config.toml
num_hidden_layers = 12
hidden_size = 640
num_attention_heads = 5
num_key_value_heads = 5
head_dim = 128
intermediate_size = 1920
vocab_size = 16384
hidden_act = "squared_relu"
norm = "rmsnorm"
norm_place = "pre"
norm_eps = 1e-05
positions = "rope"
rope_theta = 1000000.0
rope_fraction = 1.0
qk_norm = true
attn_scale = 0.114
bias = "none"
tie_word_embeddings = false
parallel_block = false
extras = ["capped logits"]
init = "uniform"
init_std_qkv = 0.0173
init_std_o = 0.0
init_std_up = 0.0173
init_std_down = 0.0
optimizer = "adamw"
learning_rate = 0.00108
lr_mult_up = 1.05
beta1 = 0.9
beta2 = 0.95
lr_head = 0.00594
warmup_steps = 369
schedule = "wsd"
decay_fraction = 1.0
decay_shape = "linear"
final_lr_fraction = 0.0
batch_tokens = 131072
max_seq_len = 2048
doc_mask = true
train_tokens = 477100000
max_steps = 3640
dataset = "wikipedia_en"
Each number is 500 + 25 x the weight over its row's rms, rounded and kept within 0 to 999. Layers, rows and columns count from 0. Numbers have three digits each. The size before them is the row's rms in percent of the matrix's.

# q: layer 8 attention query, 640x640, rms 0.032, rows 243-294, columns 160-191
# k: layer 8 attention key, 640x640, rms 0.0313, rows 243-294, columns 160-191
# v: layer 8 attention value, 640x640, rms 0.0268, rows 128-255, columns 160-191
# o: layer 8 attention output (transposed), 640x640, rms 0.026, rows 128-255, columns 160-191
q243 090:519524538491472512485518500467486489489513504500489500526488476500480506459460491483517480487516
k243 101:430477503526529521507500474519500516508527502490545550538536489473522506478511474438516500514491
q244 109:516548464500484495531473493498473540509503463514484456505489487474488510486521463480499479504518
k244 113:550556442525490530469475536474454538491515477485487474503471463491500480468492471479504477507525
q245 095:518492512478530444519515489509494492509488498487492511508518512547509531503504499476459487465487
k245 103:513511493487495463498499463472489510490508492545471471501460482561485551501531513482484490504486
q246 105:511477502481489525479464485492502529526507544544466489540461513531491496501461539484508492486460
k246 111:507539460492477516490474499536484521460549495496466490508496488527509508470468505462503486512460
q247 111:544536505504523518473489524527521486508476554544504525479516507550498525491473515557499531479509
k247 109:502544500480480533507492548515497433486506502497535529515517506510502502475506484494539513519489
q248 100:487504507521480539479478500483520521510555511519494490464453512430501508481499470508509536514462
k248 102:517531517524501524496464465484511499487543486505460476499471507484558488492435494489492544467499
q249 097:498496516515519463490520476532513498529489484521490506485458497521515532480483496509528471512528
k249 103:505503477521481499519531468505521420538530513545486494543498494496530491478515519485516481521525
q250 099:524469477501511510502487473515530512508521512502498477499502472527496522490492540493465472472471
k250 090:522471487479525492506479503500485534502549502543464456516494494548530529503531549474491479525490
q251 111:504534497512476527493514487480507506513529508547507443524494492508485486496508520515510517546520
k251 114:511519502489489499494487502504516478497470494519506484511506472469492502513524500491565512512532
q252 111:472482504529455489496485543464533528525496495485486488471488494453527498489483506564525498487488
k252 114:538486485523513520494486519495503579511482482485502491464507506470546471466505528500506478540481
q253 110:527560505536516493508539471521496475492548512514536522491535502504484516488463469491517520469501
k253 109:491528521478493473515511521527470459485539523514493496521489508507480490532502487476509518492454
q254 103:478506458521540514486503451512484507460476524539459477524490464572494497476503508488449473517511
k254 107:531500499522520509493490491532476500500460502533473478553464471490529484497497488511473468520513
q255 098:532487566520507538494468467497469477527502534482535483520535535497524514468502488473521498499505
k255 104:473515515502469521513499435521506496509494566492525524539550517483497511509515503497495526470528
v128 094:501509467493508534540511511489459489478493522502520511503552514496504526504490498519463498545480
o128 092:479495472540468477508482498515526515545483470464456505501486509498491525526484497475459492479503
v129 104:473496518495520492458536497518491493527492493530487518512470503526524467508512514477510467518440
o129 104:489513491504525486479446556507455527482548480462517483471521502496500483510494566494502495475512
v130 099:491440494526483473524516492525529507512464513441510497482483505522497513512484445506514474456517
o130 104:457510538498498498466521512509474496482501483530484483514507523486466508505509558499541529549515
v131 098:503483499481495495504426552479521511512470526535478520501505509503500481499489490508530514481490
o131 100:490519505500510538503489450521539512504502479495511528518524430531475508511517512458478473527470
v132 103:514475512486492520507497492477470486502502508494488493536499504502482489475437517533489489484450
o132 105:495509500505457433507487532528513502538531479501544464542496504499498507544527516498526453537457
v133 100:532467506488488459499477468457516455499494519453464493528500499496509483511511474508478514506522
o133 103:458486506515506496484514511504517521511500493527520541505491510510488494477532497517490534498512
v134 108:504487511494495500513455479484491494494504504477493504512495474532490481480471488493520508516506
o134 108:490505476535513445499494541517466494483479531479549476490478515461504479517500514505497464455497
v135 103:495474477482508491474450539519464488451505499505458532486512502533480502479465524468501521494532
o135 105:468521483562478508516531468499565516491507491481467462524531437500473528566471497479489467502532
v136 094:479531522554534519532454523514500507512500537447519506472514504496489458499456478495517494499496
o136 093:518471499484487522510523519489506498527453483495507501522466547503509515520491502497468529465500
v137 096:484475511496506483493527536515505467516508504527485560504493485464507524499486495473483495468514
o137 089:490567496474503484484512523533463539491506516516525501493529423497448497516501500481545515514506
v138 106:534494528439510495477483513486484454507481511469533527497471507508521551467492509482508458548507
o138 104:486491510531481515535509537560487567545517541499500517463468408510478510535471497489509507525461
v139 101:485504494554487525476461510500488498480529494486494442524513491508491466517472531493487506557508
o139 107:527493510504491481528479479499470484547510519480527450496469479496487506545493446464436468448489
v140 098:470491505485515514462540512504520510534524483466485509464487494506510544488471513472513503458498
o140 093:454557503520510516517479497527465496484482472471528455532545443468473513495472537518549536523544
v141 101:497523503495514466498573480523515517525497485489511518495469508522525520492516464534502504448514
o141 104:481524525505514478518502489474505501456482514510496492539510559467517510530489532508486529588530
v142 102:513493497517471504490493497476491502469472497453496519539525484505521529564493520467482524451469
o142 108:488481493513460473475523496546509525504531534509502513499491605505524464492496526521482530532510
v143 092:535563507500525473547489472507501513506519536422478495503465500537527505505478480525458529486499
o143 088:462443495520461489515503496477524494502504490489500540522532612488529492483494518464460507477506
v144 101:503464519468491529474457485537492510499472484470463491528453512513504507455489485508509502469483
o144 105:496487488494529476517534465477506498519509496480516489535504515511482478499504531514500455539475
v145 098:498482476499457460512576462476477493498502476506477498527447502461492527512527457554525474547501
o145 098:494515536520518492487471559523473480493505509519521486474511412507486481504508534521509535490501
v146 105:516488493498464500519535474497521485515518463531471532509518520497506500477491511464494504507496
o146 108:489504503513525497493510561454498468443522518478535464530496532521500499509513511556559522517466
v147 104:532483461477484489484479518502478481465526508481494493491539499491466449506538521453489529522514
o147 112:451471500490536532530560479470569497529500529484493456489511501571496519522502484490518411512480
v148 100:497462496523503523481471503498500476494517472524502484544475481489496561528473502511510486491503
o148 101:508520517479495484513524491529464532537488497502506491508489464518458516491474495496481525540493
v149 103:500493490489510472469453487491503461463523478519463459491456520507500460479466525457499532555486
o149 109:497479463531522519521539506488538517539484518490530501533525529535453514530518480456492456457522
v150 104:502467528557519484474452503515462525498498506487492498524482508491503508473523539561518485519543
o150 104:504538459496483540519474512494506524463497477484544528495524512498502532471502503486518460467475
v151 097:504495499541526507546522477487499509477489520499471470546538503503468496527499522538504510548558
o151 102:535518511482456529527455560538484486492522479491503502494480497476532532492472437500477491474476
v152 106:500520476509515506469483543488511540515499501519536480469519505526545533483489517539476503512512
o152 107:484519510486507543526496475551473478523479501487454495530494463487503487475499487462479476550488
v153 098:509498491504486518549535500511472479485474503526521535532497488476507536499515504495479523506457
o153 095:477483507493465496500460486515550496487513476514448551443476607492537489521491524502509482536478
v154 106:490512499505517524501508477490510478443470491511510475529440496513468485475451507456512528532500
o154 108:532506497540512432498499533520498504536533515498517532483534500482524485503517522500446425507500
v155 107:537531492530507496481507532478505500516514480465516459471486493518494528525483503481495518506521
o155 117:480487528500513500514476474475470508531428495544502498488556484481514485516504495507508491491511
v156 104:483483502544520499484472480482524539528523497481494534503483502498481548504512523465482505451497
o156 107:485507475472456509449473500481495483521459532496531481514508543542493497484468473517517493503521
v157 104:528515510485468484466524530511477505484454491525474497486498499473521430451465460481519511502511
o157 110:504521489510556469523511534504483472497509523514510496490491443448437462568508487473526514506460
v158 099:511529480446500489517467504515529527485522535495499514508525497506468487476519480511492534472481
o158 099:519482519514517534502501468496479496485481511529461519498483571507499519520512493541495465490543
v159 102:492493483566520483468502517510487492505489512485532474488531512465446492475521475509532478440471
o159 104:532495537472521535509490475519523531491509566531473508526516553516501509477475548478521437492489
v160 099:475528492501505511501544482484512500519512515538477496520494463495469459537489484501495503558541
o160 097:521510558485528512509494550508509475516528481519524492495501414508526522491534470509496496520469
v161 104:461511473476485531530488533487478491507512516559496536509487476534547550535474535459471507520500
o161 099:501516489501465473494502502538510496527500427474486444471482354491480516540483469526530503490498
v162 100:452492515482517510487513505529493487489494499525476492539497509496504521502526489531488457533521
o162 106:520492532518526474485466478497481503525497495517525480473479445506505480472492512485519517505475
v163 097:520474471527495485514500546531515558533515472523519489451502526500508556476527487543502470490536
o163 097:514513464478461497441471472467521505457496510547493562493497591561522489503489485488483500500497
v164 106:513491496522468475494505463487524510528527483545492476452518498527518482528516447551522498449479
o164 110:477422494480523463487499497496499500456475526520529485562482508508497482475536523492497527539519
v165 097:524526455509474525542497482523478449469514509519510531507487512465530552519499505487514533545459
o165 095:477502495494477506510499507496534506515520467498482504499488567492515507490515510481501444461540
v166 101:498500512519501525524505518528509501511523487456518483497469522497484501493495538481502517565473
o166 101:521493481509449495473539476459496465506502528488497539484514573486525462481510453478484473450500
v167 104:505504515483479477461515522492500535480511474519472476494471502522488500540528511524500486511469
o167 106:516517517490573470532498506515437459488496569489531473484507444474489475476514500498489520514494
v168 099:499494485517513525510527452483512510442485521496498467518460509510496467486514504470484527510464
o168 100:485475516509507448522502556476522446518539504499551504471524553463506463500546504471533486495473
v169 109:547481506491511533522513465538479447468464498481483512487497493502491504526444474519464519506507
o169 117:474487500480504479519506527555485540507534514531508517532486457484503487510527500470507496515440
v170 105:431468479537526485528473484501486495482522514484529512515501509500472534533496503541488473534548
o170 110:524517520527487492513514504519530545542509513479452497479484437539506522478464503468458563476513
v171 100:484444504504525502490536482492466459551470476521519455544555487536512466488484486528518484530500
o171 093:510516532460528477499526521563471521467528508537535472499510379486488444487528508490499495502489
v172 097:527509516489520471509460525473503462455529527520524502500482492498469435485516508491519488495515
o172 098:490483493530511472531504504506521524526458542508498518525512503480500533515509436479507489478476
v173 100:524494531458515493501515474540485537465506503481451488464462521522511511511453511441473495507531
o173 104:469506451517503479474517512463511527534481468489531469503527491468531505505519453517515517510463
v174 096:528495463471490501513526493504517506491500509520530477512492524527494469538521498522522513517469
o174 096:422469568525480500500518470500480497495542468516532532493476586487526476509522483473475500515531
v175 103:507473517513511526484508506492493494454482504524479523512511476476508471492545539504475479474471
o175 108:515533497485471470498471478544510517504551489514509526489492512501522517491520483494523500516523
v176 097:502515515469499471495470540520454505512522515522493505527509477517497478503488483500517503528482
o176 090:546527481477495548483489494468553490522516479500504527455484428467456488508490476486532483477521
v177 094:458448498536506475449536519524517483522501466530490540535447515507487518531499489494534497533490
o177 088:465536494504482531548467507505511492472489521512482508486551393506485489505499497471519499489509
v178 106:529476493514510474484538496526536499500493496513476466542473497521529529542521479516494480488496
o178 111:534540516475489470470507495478465538507527499506497492483511575500481451484513539500497486504555
v179 100:507519449496512468501502513489513485531479516461495473455505531499509475500486476497502469487493
o179 098:487494505483482498519516490475498488516558470520469517497483573501528494521510519460474503486507
v180 099:528453494518506476461522490493491457555488508514513504463499499488472499492502485528502489421484
o180 094:497518514429484482542488554524499560443542518504519495542461462519516469532478537495553515569505
v181 103:504547494506492534500484487439476481497485500511495516540498497489492534475522499485508514512496
o181 103:498554467467475502531501528501517537509479502506487503458494440510456468536487487485485518481522
v182 097:472473502494493520553535525529497508518516489456491441527535482474437525547532520487508491489530
o182 099:559502512494508538503483476498485478499479489490453476488506477489527497499475508487539537521473
v183 104:475493490464535528551482512509501539512524529535532471509506493514470588540505481527461515480484
o183 109:549478500458474521466505477494517490476452479514471527450499533499498500487510502523474487497541
v184 094:483537483525519488467501496487521489504470512488532481497513533505523466456476509469511539456487
o184 086:509477526480512507551497480469492490491533509469504515484456605501512510545487495482536457503520
v185 102:488466485506475488527540501505470499523475510462522499487477498499488508527508491488462510484511
o185 109:498503483515521573471529490489469488464491501450430492535516510489522496488527508558536513498516
v186 102:510516518529514492497443486481478482526477483517480466492534480505469506501519497479478513504525
o186 103:495518499485477525521497508522512499513488499485504459528475423512531472506463493520491508508509
v187 105:444483477484453516502601517495499510464490497480535528490525512447513515496538522494470469530490
o187 109:475484551541567524503475477526477481540511524488473487463471408501527508508505463548508518483542
v188 094:463505449534532484573488464504507489487469498472517471510526511525523486502487485488523523475500
o188 091:510462539510506488470527467472498504544510470531501487468536592502524529497510529523524478478507
v189 102:465463518481521515517536490514550499501495494512509515493488514478514459531474460458495471525485
o189 102:508507501510541510491489544474474523498493561508485520440510556510449502555454485490528533479534
v190 104:555510526523530521504498508511473488479471534451507527495471500467463479473437486513500504516485
o190 105:514517500505495529507469535505491520509530502482481518510512430485522497510517501512495495483487
v191 099:453452489537518504529436504465512501520524486540476498524547500504500470493506517519498512457503
o191 099:521480467475471496522520466474551517479469532495451477491482624535481520491522479484434513516505
v192 102:551527519472475512454487526497464487473491483524495536535446494490473486503460480429511507487442
o192 106:480512519520524503512516487502485501497512530519473530471460412472481442488496532531488479538476
v193 097:470508512517486522550476490482463493503529531510504480506530488475450471471472534476506464526531
o193 101:522517520466508498510491547523554507523481487534490520499496438453533503516530470513519495497463
v194 100:531523498510477465515507502518505527501486509535476526479483488469530453503515527503473464479448
o194 101:491485530479491507480506498496526486480533477551506547503522478490517487490524492515555542480509
v195 098:473468500488524509523519500488488556505505511547504489555520468522479521489504530552517534535491
o195 099:552546466521497457433444493512517523531516488504490481424496559521534490493518471478500489507527
v196 100:499451479530472496476510520483449468496479497477529481488509509497541557490519494504514486541535
o196 097:517537501483481502502481511528563492520508466510502520496488523529491478492481526484493493497469
v197 111:473499472500486474521496519511489516494530483518481492515550506454482496518503533525486495499521
o197 108:525531495468512486488512505498531453513497460509458495467482560511515527482518501483502488506512
v198 108:499546482510502520500440490517483518483517494538528463516548484485499521511532511530509496503480
o198 120:531489457487470509519477489461528505533482480456500459499460483494512468462489479494476486461531
v199 099:530512514510486496499443519504489459513532474538486534472516502497509526455499504539475506512504
o199 102:501475467515494484452497459525550515542498490482479482496495548515528509507523500496473498457483
v200 102:460468492541547502546501535501499511523514486516492496491503482473460489509523503504468516455541
o200 106:550512489480500498482500488539498497503433468511471490541522519508522509515456458485510517495481
v201 103:530519495498505499545529515491496549484487480524486489485485504528503463509462478472465535455522
o201 104:494495484541488477525514497519491460444482491461532469501505592473521500492516500501472475504504
v202 103:490499491531516498483520467485516492470475511532484528478497504478540487534547509441485487429487
o202 108:484503486482510483486505511530435482507536479484557484502511514514489477496481529524554535483515
v203 102:507473503502512480478499507477522474522484486497487496485487514490455449493451509489512509498522
o203 102:498495470505537440532513530550459489485495572492539445523484454504505501527464519506501480514445
v204 106:490519489469496502491517492525489497500494506477484454508501521509522463514455472504507497536520
o204 115:459461470539541502546498460498527503498525463517478543469473536518488522521508444507488473468489
v205 099:553490533454463492508504512515547513484487500528493470483499529489516442553505475504517476495508
o205 104:473495513525504510496511471495434513462468546533500530511474582489479500501504490497521552525537
v206 104:541483499498487502457501496487533482490500491521520526520496512498524484448526485527512495504521
o206 102:506535517519485499526479514493494516494481551506504518524505636462458511505467453484500487493524
v207 107:493545515489490520466510511492554478548491467527512482488513488517543473491504493479484487476524
o207 110:477471481482511493533531492522477492436516502494526529516532522473458492533478535496494504508492
v208 095:508466504534491507496522471491480466490490533493510523536515503519513532531503480486471516511493
o208 102:493516520487480503523507525499518554515519459533502540470464485506525480445526454534503521479522
v209 100:441529500495494475527468479516487527481505489518522490502503489501508473464511477528508480471495
o209 105:530457468515532500466497458446494494496505514478444498474471560538490519505503502476476519502513
v210 103:512542510508468517487515502487486483541506509500516522502496484496473447517533495435496525523487
o210 107:510521540473486459504521502503548510500516533523510496496493479537508473530437481534487534499492
v211 095:538510506442492509504525487511483475500533481458525491510477485498466531497482522488476489513506
o211 094:490496496516451488463482503519464520530524493472504491497510515508516495502517513544500480452507
v212 102:504486514529518525484562508500514514480515502488516477537484490481488485517493490464499514508463
o212 104:502480505527472532492510493498479503550532494513516534451519554499488510516493491505446465423509
v213 103:495461491549492495492498491482500524505507535505506480459551502473455529525540450537480492460483
o213 106:530513481487497547499491510492512545522483531516495497483486545532509545477469507496541545536504
v214 098:476465491528515508512517526491513517526477491542516475467540514473491505497504487438518538537519
o214 100:495571455486456483475523496510538492516482501500499467541511481516513551500494500491474504489463
v215 102:460492519492485532507524508520463538472519489525508530535495476471497526483501522530468466534525
o215 105:507519518524514485520439502509524483575482476473465496498507508480493500458538494502529489506489
v216 106:524489485453516500479486475472533514512474508520489504540522513525499476491478494471491521498515
o216 113:521479510517519481488479494543464528470507517505496521456457496481485462523503511516489460529501
v217 099:530554515496509492518432491478490500490507505520526499479485484511497481518523497499476492494516
o217 096:498475486472527504491504523539493522512477486496519527485483453474494501475500507466491495464519
v218 107:516544513490492491488514470473518492498489511516490483525475485523534449517493540489514497534501
o218 111:489508562531499511535510492523501513501492478511494484532511468472524473477503512495486541521523
v219 102:499489511489516503509454497461484523509495530517519496529558513503518470474510508510477514509517
o219 104:517508458486475504494485497520510465491468466501512499485450546500507531509528462484473476476528
v220 099:507489497469512454487519521547503497491519517486496563520491514453464528502492518502505497458495
o220 099:495497491481474542452509546518524515510487532517497499458551524506518511490508505477526505475450
v221 100:461549511510517495503491475488511535518537497496490510506547488481494516486524526487486510498495
o221 107:531518491493529550477467481481498472505484483498458518490471497538505562480495511536495513518510
v222 105:488512526528486509474503494466527508498546509540521451508486492542466504539501469486530491525457
o222 110:527502529501470474534497514509517507493486519493516497499464482506480506530429502500498521521510
v223 100:497484465464470512516498518526499556508484485481513509511516508490501548504492515504509479457487
o223 101:482570490520483530475506521484494462527528475490470498508501507494522504500490552488538534496492
v224 100:461502523552503514522502496502476479507479484499491489490506473472490557542505533485492480508535
o224 097:499558488473512519512473512494477518512500455529496518475495442491504521518495492496492561526481
v225 097:439478513483497469513536483519469522482494517502519484501490518487527518515509465504478526513477
o225 095:512524461495504505504498478495523450482479482492440510482491533514502489517477509507464523506508
v226 107:484529499532507469511480509493500436508473480482483494490542511489512508448477536505479516542545
o226 112:494506455452503503516490530500500531489511489489509509512509439488499523486535487476514484481478
v227 104:504524516514496544520477505495482524508522504505505491505484481463462515515528522472454471477531
o227 115:491503510477469514529480469522499475499461464461506483571514503534498528483497532515489501473520
v228 108:488454489549526503559537522485476480531487491514504517491497517492479548509509501528506490513506
o228 107:531492446464492466498495523533523489452524485539488514507537485502526449505466512501486555486460
v229 102:534516492511494513517476476518505526510489503490502495511458481489517476449478531501546529521505
o229 106:520508447559494444472459528457519531508525530501538476523507571486509496492545477451505483458473
v230 107:488442482457480508448476480511495515506498476478486495495501489510533495522494527465492505541479
o230 111:449522501517494484478483484480481477501491521501508510510466565475445524492487507499534490493535
v231 103:483427526509505512465507491516509541505542516473502481485454509508480491507489494497500476513463
o231 108:473460528501485495520485486469463516504454537507538536488492573491486485498471512507505517512521
v232 103:461488484489525494507455508521488503514521493531525498504481485495499488510486516507482514504496
o232 102:536515486473470469482473517504536505499506478499476515505457530514502511495519504528521482463520
v233 096:540522513533505485455461490505474484482496501470512554475473536476481514501553494519544492520430
o233 093:486468453486459513504474486454553531515480522483538540468483607508516475515492513508489472459545
v234 102:474461485524500474459485512500512499491499506508493483464521510520503525521462468486504502433467
o234 106:522549465481530500506515523486459495482540488476501435497485484501470546530486528496504528490505
v235 106:507450512489514520478458556522515513474489501501505493516530521505518517509508528514467482500512
o235 112:495502473521473513499540453501516514499523510523482519504440555516488503513495490480493504500506
v236 102:488473491513489479455485475517485480491480476469491476511507502493492475518509477471516510510471
o236 107:481495514496480482538520523468503519502555499497557489487496565522475509505502529521499476481483
v237 104:498496528493503501492499531467518470501505492480504523477512493488454500466489490559530516488464
o237 108:525525460504467506505497483473501489526472513505492464549480510534469522530481466470519491505481
v238 101:475500471519494488526474520506503495497486535468514492509525505497469471542486534534503516512492
o238 102:544490497505492528500528521468498470542515491527477501511484500478529524470521496468475534488475
v239 106:474480473520491522505510500433492492520536517472524491513498512493492537507529501478520502520505
o239 108:500486512469491476553508488500511444512475504546474495503505493503531514484478496525428448490505
v240 103:534510484534468493533520514516497509533509496515528472455500513499529483498512517487517512513530
o240 106:433473466487511519508508511472559464465505494474489501515505512502559553499517491497495494502512
v241 096:457508467505498490508473537510459499520510492463485476502507525500504500494514501534552488504490
o241 083:510507519510490505460530445516509472514484531504460504512465641539503523510518509472440477463511
v242 098:503559492489489461453566521495503500472531499519492492481511485507499485534511476488484480487503
o242 099:490535536519487529496504472507500451527498514512538536469494391473485535505521505468528561497500
v243 106:461504492496485500531543479462506522503487497514509477481545500518494475529467467462509505453502
o243 115:507488493495503516470499504532450438508510485493501484526487462478509499519466461520499517467513
v244 096:519500495497482499501481475527527486499494531482494515516541516502501503494464506509504511528540
o244 097:512447514533509510455499531465512497521534449515477505450482476506493494544505471521489506489485
v245 102:463476508502502483525470470513473514500519526532490473501542521498485504498469492479468505464523
o245 096:503487505488496442523519506487530511484462505515486491531475608484483541489518518554477469540473
v246 107:470468479465467490474528495494478475490511467531519481537528522482514550504507497511505498527510
o246 109:512506515564519503502509489517485489516438517503488468467484515496494498495472486543450480463464
v247 101:507452494538510487495537517522509501535517494483494519532516489475495492487505509488537495518530
o247 110:503494508500542511521476530509500497519445555482469491501503494504480479486508516467498486504466
v248 092:452486503527480508518491462471503469521489505513453491522489468499499474500493489537475461536536
o248 084:513490521465547491511499529532492496497510481490524443503538479520474494503460519481489547504473
v249 104:511524517486462473451494493527485502499524510516491539525451489503539516529486490480524484523461
o249 110:487503518537508509513496505487479505523495543484516503469474512488495505535489518530518509498535
v250 108:482492513448490475506532464498518502526515499499507510490470490482500479497509451487495526435496
o250 111:484494494530519472515506476536482479501480542483511506545501464479457481505505537498517498551513
v251 100:484437506545510461515546508518456463517468498519480478498503491501522512530478501500519489509438
o251 103:517516473497514495502485513520491514483520507476461484503503454463489476491482548513514478556513
v252 104:503511489493502504502507472490482459456512473482494476530499506476470472445490506537498478491515
o252 105:512443496488516484529511540520518502480476546493528467525536488490521478530527493516542537506474
v253 099:502465513496511507509506541472499510480493512485504510505466506507466446510476487459465478473502
o253 099:491509529433475491465546474507480494531534511495499486511497488504506511509507517504516489460527
v254 108:497490549506522524472525520496443504508511500496476499483483511466510497493517529515485514500467
o254 109:492536522525459534531529483515485476486518500494532473550513440486510486487495521482494492494464
v255 103:492485487460516485552466484514472476501490516514496502474508512496505421479485506499465541478525
o255 106:478501465512534467457521496491551512480487487497463489538486484523520542478539459527496471511483
q256 110:479525475524466517531481530539511489495512479517546490514570510464457489479537509485481506513485
k256 111:454468538492525478564516495490547509468466541509526510516462468467459453503532462504493504534460
q257 103:466529465497473524495507542476513473488567480536505484521508503490472459483506500462502516490479
k257 100:481485502495458493501472506470521496482483499516508519571476487494514508474509525542554513486511
q258 098:483531446487471491482540467533497504460535481530499486521458504551473516529450508485486519482541
k258 103:414474495461469496464489524448515499509524492510483484534495486464460459516537505517508511525491
q259 093:462514453478507523487454513476501509492516512513496458531531483541542489458511496512502504488485
k259 100:492511500454495499513481556508492530483493508517541477461466505464492459509461492535495528489489
q260 093:474483472502457514504503516509476477540473513499520466517507547545501496483475510533516514501497
k260 108:487492486474501521494486527477479484456503471523474491491496471491478452554513458517480520468479
q261 099:461496508461521492488511477535458474476469508506488510476490492491511496529493495486515509503522
k261 101:504481535508461495508523468464518548509506537518486552525451532521482521459504509472511493505483
q262 106:512501458530488482525481570487471511504514486487529443516500489487534468493567508513503478491500
k262 116:553532497494493516473477511522462494518498474459507496504517512444499487501492465501532498463490
q263 101:470487504488517497492511476490504489484493461503479503492489489508503520506481515513506508528493
k263 114:474499503513502484526482494531505540539521490518510517495504505518499536498515534494507472454523
q264 094:507549513472507538499488519507488497541492505522533512504498514482502484500458518510507501453462
k264 100:468506500506535489542524464542523553484476510524485468509496458459519480539483492456498524562508
q265 102:513455495539495523504535519502538512474517506533510508506520459513465528492526486508501510494503
k265 087:462454479480454506497516513435472459484516484464501496480486486450455478498508517485490480501447
q266 096:520507504485474505503527492505503505540466507523505536519513565494493496500515518533467513483484
k266 101:506488492501519491465503539484500536517469502487492505513479489527536526524509520505537539498517
q267 097:473539456491488510472520543514508465508527492505539501478512484489509472514471526522512473518492
k267 107:465526517505544465506533483520475502501493478469523473466502492487477471506496500514465502497474
q268 094:522481509481533430481516495489515550523460507495506514476496506467462496513495505473455498489450
k268 100:516467503539501477515483464477528494495488519491460508558494502493535518469521497507520502545547
q269 097:475472499493533481514521501527529522498456518544488497559525504510469490490470500505476529464466
k269 097:510502475481496470512511507480517508520521465498481478506513496524481529550528522483526480490504
q270 117:479538448487522494462532499502512516462515519496541483512526464454498506503489512503479472509489
k270 088:513517510530537466482511532524463475501495495460497515490511520494442471490487513496516477481502
q271 096:512492458476504565475529515499477483507511448480470509508508536504541506513517492550511477504490
k271 104:517530492515523503497481537505468483531478509468531520448529488462485482482475481475485506452459
q272 102:494524504494524467473477512494506529507512522477516467521467481501507479526535512472536523509500
k272 093:509486524540507514509500486532544526522523500459470459515514530539508479529470515521504498522539
q273 111:551448487497456519509495485508504492512469519480464494466526534512517500512513499535527487506469
k273 084:481506505449476530486517538517516507501479516501503494539527495507494498514501511469477529544497
q274 092:500520508506532488466493537500528550490507534517526459482515470502469487504502513460442548483475
k274 109:500473454506448506496486537481500543496515537500466440531481507523498513526532524495503515523533
q275 095:513492477489476485533500553519513544499488527480514455519505560495464470502493552494509511462484
k275 124:510518512444479505485528492464504490509485486467483473532482497470502489517503476494499505480530
q276 106:473524513497497538474474513499486479501534451502495492508479461493485488517553511511484522511551
k276 102:486469465546538532525529457525491503504486490488480503490484473500487520464518498556476462489512
q277 095:492498493496528437469544489483508553482520519519519473548485511532515479492434501480514485485479
k277 106:522508511509471498498474533486514552509520544499482459482471523486509498492510481478490543476498
q278 091:527490470497441540450522487486548559447505493459474448499501533509488449537472483499525543520552
k278 110:505466485511482508507515500491544517499517516527490486527471468555528548503568539501515517523573
q279 099:506529496472484508481480519479509510478483507528511477505526512494470494497472520494482532520514
k279 102:508462508493479481503500502447515536466504492480478508509456460492484553508517485493522511528541
q280 100:554460511473507534497521469515482484493498471500455566477506489490491485484515524558510513538490
k280 106:520514451474530502490483467514524490511504507504517535491519517490473499496499497482460497479462
q281 100:551497525514453476497503499508501516469506503486505441448489472493490485517499485440513505503507
k281 102:501493480488471510477469494466524497462507488504483501511472520493524517480511494485520523545515
q282 097:513465496448497486439488502506552506478480488456518465461496518494474504495445491493509528449488
k282 105:517481519535487466515488497499557499499533521522470503490478471534484508519522544491522486507538
q283 090:491465479491485505471481493510552489489491510547484487519504474481480518523481490479461511511494
k283 101:502439509554454473531510462470510481499517506507478502556462446552528535526478499531528489505520
q284 106:498497515530496494528515463531510510485501482496476434521495455512479507522533488457454488529484
k284 100:472490505530527475505555517496485486497467500548531485481506507527494495509478521529493487523503
q285 104:480463473468497504512534524493484499503497531473490551502509482481502463511503512464515546499485
k285 096:504492458493509479525513508540534561511464494540526485507502487488493504513512537487473491492500
q286 101:451516493500478504513486545496531512489474525543531477508498497510486486502487487515484533517486
k286 095:474477454490485528500490540528522518487468482497525503522485475502473507531507544485518519507524
q287 093:511554489512494515468529539487488499472490520493543502525476526506447500529506516485496509518524
k287 089:520500510505557491521514537472520500473492516550477469475536469515534523518519468492530497539527
q288 098:493482489507483494480508541508452484466483504472487509498496482540469481514499505494489519510517
k288 100:536512484512564518519509551517507482498498502528504515538497505486509501527528504495494440489527
q289 115:498519480448541498467492530524483529536485439471550522476534474470450502504477507484476504488545
k289 085:510491486524522511501473513478536539510497475473492507486513497501482493466518515461490503488495
q290 100:472483525516498521496490501486481480539505519482538491521493483538505503532493493525492488521470
k290 097:501528493542503532491538524490499450505513514433480498488526534499517477479503479504515508478478
q291 096:520515471486464488444502486474515479452510492492444532488502511498483502470518501456493520479481
k291 110:503483502506484463514440491484497539533464514548483527494474488522478546511530545492498473533508
q292 105:439471473486520534499537553465489506517488512500538520541533499510509512500484522472508518507498
k292 094:506486543492549499500491529506496525511512512525469465498523489512528457516541446458470478491552
q293 110:506517483495486511461500529549507522531484505517506500459523514491515461507472495533480502497518
k293 102:497490517498468491522455499477533521512486533487526517484482534480472477546502506483531493479469
q294 105:458472480545548542544501470550529543558476494473475476542478507489500530494460516492449462533487
k294 085:508509506488513494509503483505504488510509512469433497475503546541510466479493461503497522486497